Each number is 128 + 32 x the weight over its row's rms, rounded and kept within 0 to 255. Layers, rows and columns count from 0. Numbers have three digits each. The size before them is the row's rms in percent of the matrix's.

# layer 18 attention output, 128x128, rms 0.163, rows 109-127, columns 0-127
106:120118155161137096154065162104081133128123135130151124144141130125085158141136138114157087189136055068112100149110042159127117182129142097147101128147159129116189109159130128158084192109145111136220137126154152103214171149142152062182150120092056125142113111124128165062132138062086111122117133164129115086115153124089142117145106154135124141116130071081092077121116119136134165097166
111:120093067145113108149087124138106118141116095121150128187094153118146148184102152107136156159138088135124129111172177105176182163104045126123126125152128130164137082122068087066163126190099108155108132176154131117123085121179152168145095127159072059119165080196137165172111153137093061162122143160162155165092112163124120185148109201112145094092115124115098154099135119083115152154110
097:077076151113080120115158106131116180143081154162136087135129112109175107134138147072119101148157103098154211164127171095069157155170115140108107136125142100091091119172133063127143120148119137167051137130137114157149181092099104108105150228056124157111106127210131134174104096102132131169144173128158140101136091072153148132175159097085133120125149156160127130186081149127111147156143
102:171097141088131122140111169137081116176106124111089141135119121068172107105068185165084151120150178109112149147103091166158159102197130205121077032094088055117102103142161164169098098144095104115077142119191146106106122121145099134051164093141124106112153124098110120164088105164143121173165137164080117109146127160114152138117119176137150126127131147168176142120169092123087140100112
096:139141085159126139161126154124122137102088167134114165171131119082123147147126126098103072103159151135136078105154131136156156111199151143118083055118149117135159188112111130081096176205163089046091138126181153128120125087164079108169137139065167101180153122152121083162136167200230136157169127144132157111116175150113142120105168168123149099113133114118087159100133165110108101151116
096:155134134174167164133170106134106098093136152153094170083139132135131162098150100104105162120134115136182127139105090125100181070173085230186110175110108144093101094138103150160138089100079103147103170158156124133095096161129142156072060134146127111105113110128165170136129119099116143088118133061193125125129151157073159146146100181053152109092085152129194161135149167110098134173109
085:089147110138193106142100113128131107132098103107125083154125138117180147157160106153110089120113128137113149129094116106095096177119118142049200142182045121189124144166091122138135156116147103103207087087085163107117145207113132103154148087195156058122094089144145078075076130076130169112157115144163138151118117131109093176069143141123161113138151126132120118163106159113182103131166
105:096107100147147073153157055121096120074189194066107127146092072153148142142143127138070144167114131136187124106060152158150090120155095111119085142121130058133101103071156098139123189058112139110149156160158126158155118101078148123119142136102128128152111140102118132105122165139166167193130107127084094112126118085178112101140113127132046103091137149151146165120162088174169117066148
096:144119072118144158118129188073118098152074132109133118100067094149158160163121142100068087164092160128130165114148141183095147167123169122152105079169154129113182199118098067113079125133195127088139060125139133090163136095187125083152118129143187131061104106114132101138130114115174119119144100108161097102090097100151095135114131176113145104135170140136154128206134179163078116107173
102:093109141132135171130145137096090137146145114147063180156128079169095097134069176132087127179140065147104172115120102149049109140169111062128132122178108109112107116049096148124155115107177174157120138135188085140157094090096066084114160128118123104137120184125115148133129095127115067175127116079155136129182115078107134080177136158122108121136123131115111048082123139170142126121188
088:155159124168129121112173173156144125187165070092100174132122133156131107147168083104101088104097130053095172142106150083085147066104108109163147089148092119119153170192127143171058125118173087100151163081161072162099124131133151148132125178081089072130146108183140122160165158168128193144130153070175112129131141130187140083130152105143130149138116160104160083096120191126118111123141
092:191108111114105103149117165100118151107144105079143096059132130137182136194116139126085124166164105105150137150152098112034064118092099128140112138167082141166104158148131116114183164092124158148085138074162153101115132175116119147097091179149181147174158131176146121183074084104074116105104134203152121127166135171125096120129136168118169123153066070142068132155148142116129151143153
101:116095074144153097178131106124135137118068098108128093134079042146131162090133141105080133109109089162163150170139105131149168058150108128107178147179151136116125123115070159175113165139128123080162122118075107156156197166135167147165084170128142181138137128089097115125119138081216175158125148112133088103114153090175110137047127093159115115151118122106163154099066174159129139107107
101:142091155216160124168095105086107125057125129148156186153161101075136157189129111122118146205118123078112125136107194140128153108125120144144131210130167098164102133160174159166115104118120150091159096186149140141147181159142148143130121157078148128124081165167107174064108119131115104132157136161119136059125110096118069161104127092122084137149067083078138094106091128132122112096166
102:151141175066121114108115094150121101170166109122141123112121131097136093114126129153134132063171070122187099165147100127175098078141150200108172118118083086170068097125112125113145145120192179113114144091084183127200121122148082112127134142114071125134084112169058141184110095141114140164111110147117133158084154170149170121125120161095196092127068171151089068145154108092107142131136
109:089153177136107083145156204164148104175090108131156101129133173131123096108136075091175109106123144124181169126114072153119102107054094121174183107090098084135162116107153113098145060124135162134189153131093126160139115151154183129179168085116085103182151106095122053113147140152148167088086071083075094109123158118110064151143114109113131158144105147107136099118094135117118144072125
096:158098125149148201081182133095157104124156141137178168066070152123154186138166135097149119061105127157114109088151117115100084121174096096143107155161094093116160139189100128171112183130162060119082144146044060123111112127146192136100138107100145065121119057126114146118158092109112091132082122137144112141132111127184146096141108087100091087090104143144132155160109162107106087133117
093:084154072093107104116095112179111191118150085088136121170125086142110182129068120107145119119063142126153072146123123115131064115073113151172126127127124103125114086068217113125086113126145191102093182109173097126086094152136070124141123147126160092141115096140117171128123103088143114128118066118152153128043074083099081133089119108109116150126071150087115078148092168119148122124118
097:100182123088132095136157085093130138090130096128096113136109108142139146110141113134157092185109129132084094100138159129125086084125023184151083095128122131105206147081158177191117136013125127085131180127090152114104158126117146109113074106176143152116149132113192091118181209090165099087135151103124125158138124115154145124109123101170141110132152165126150172148145146113109113129075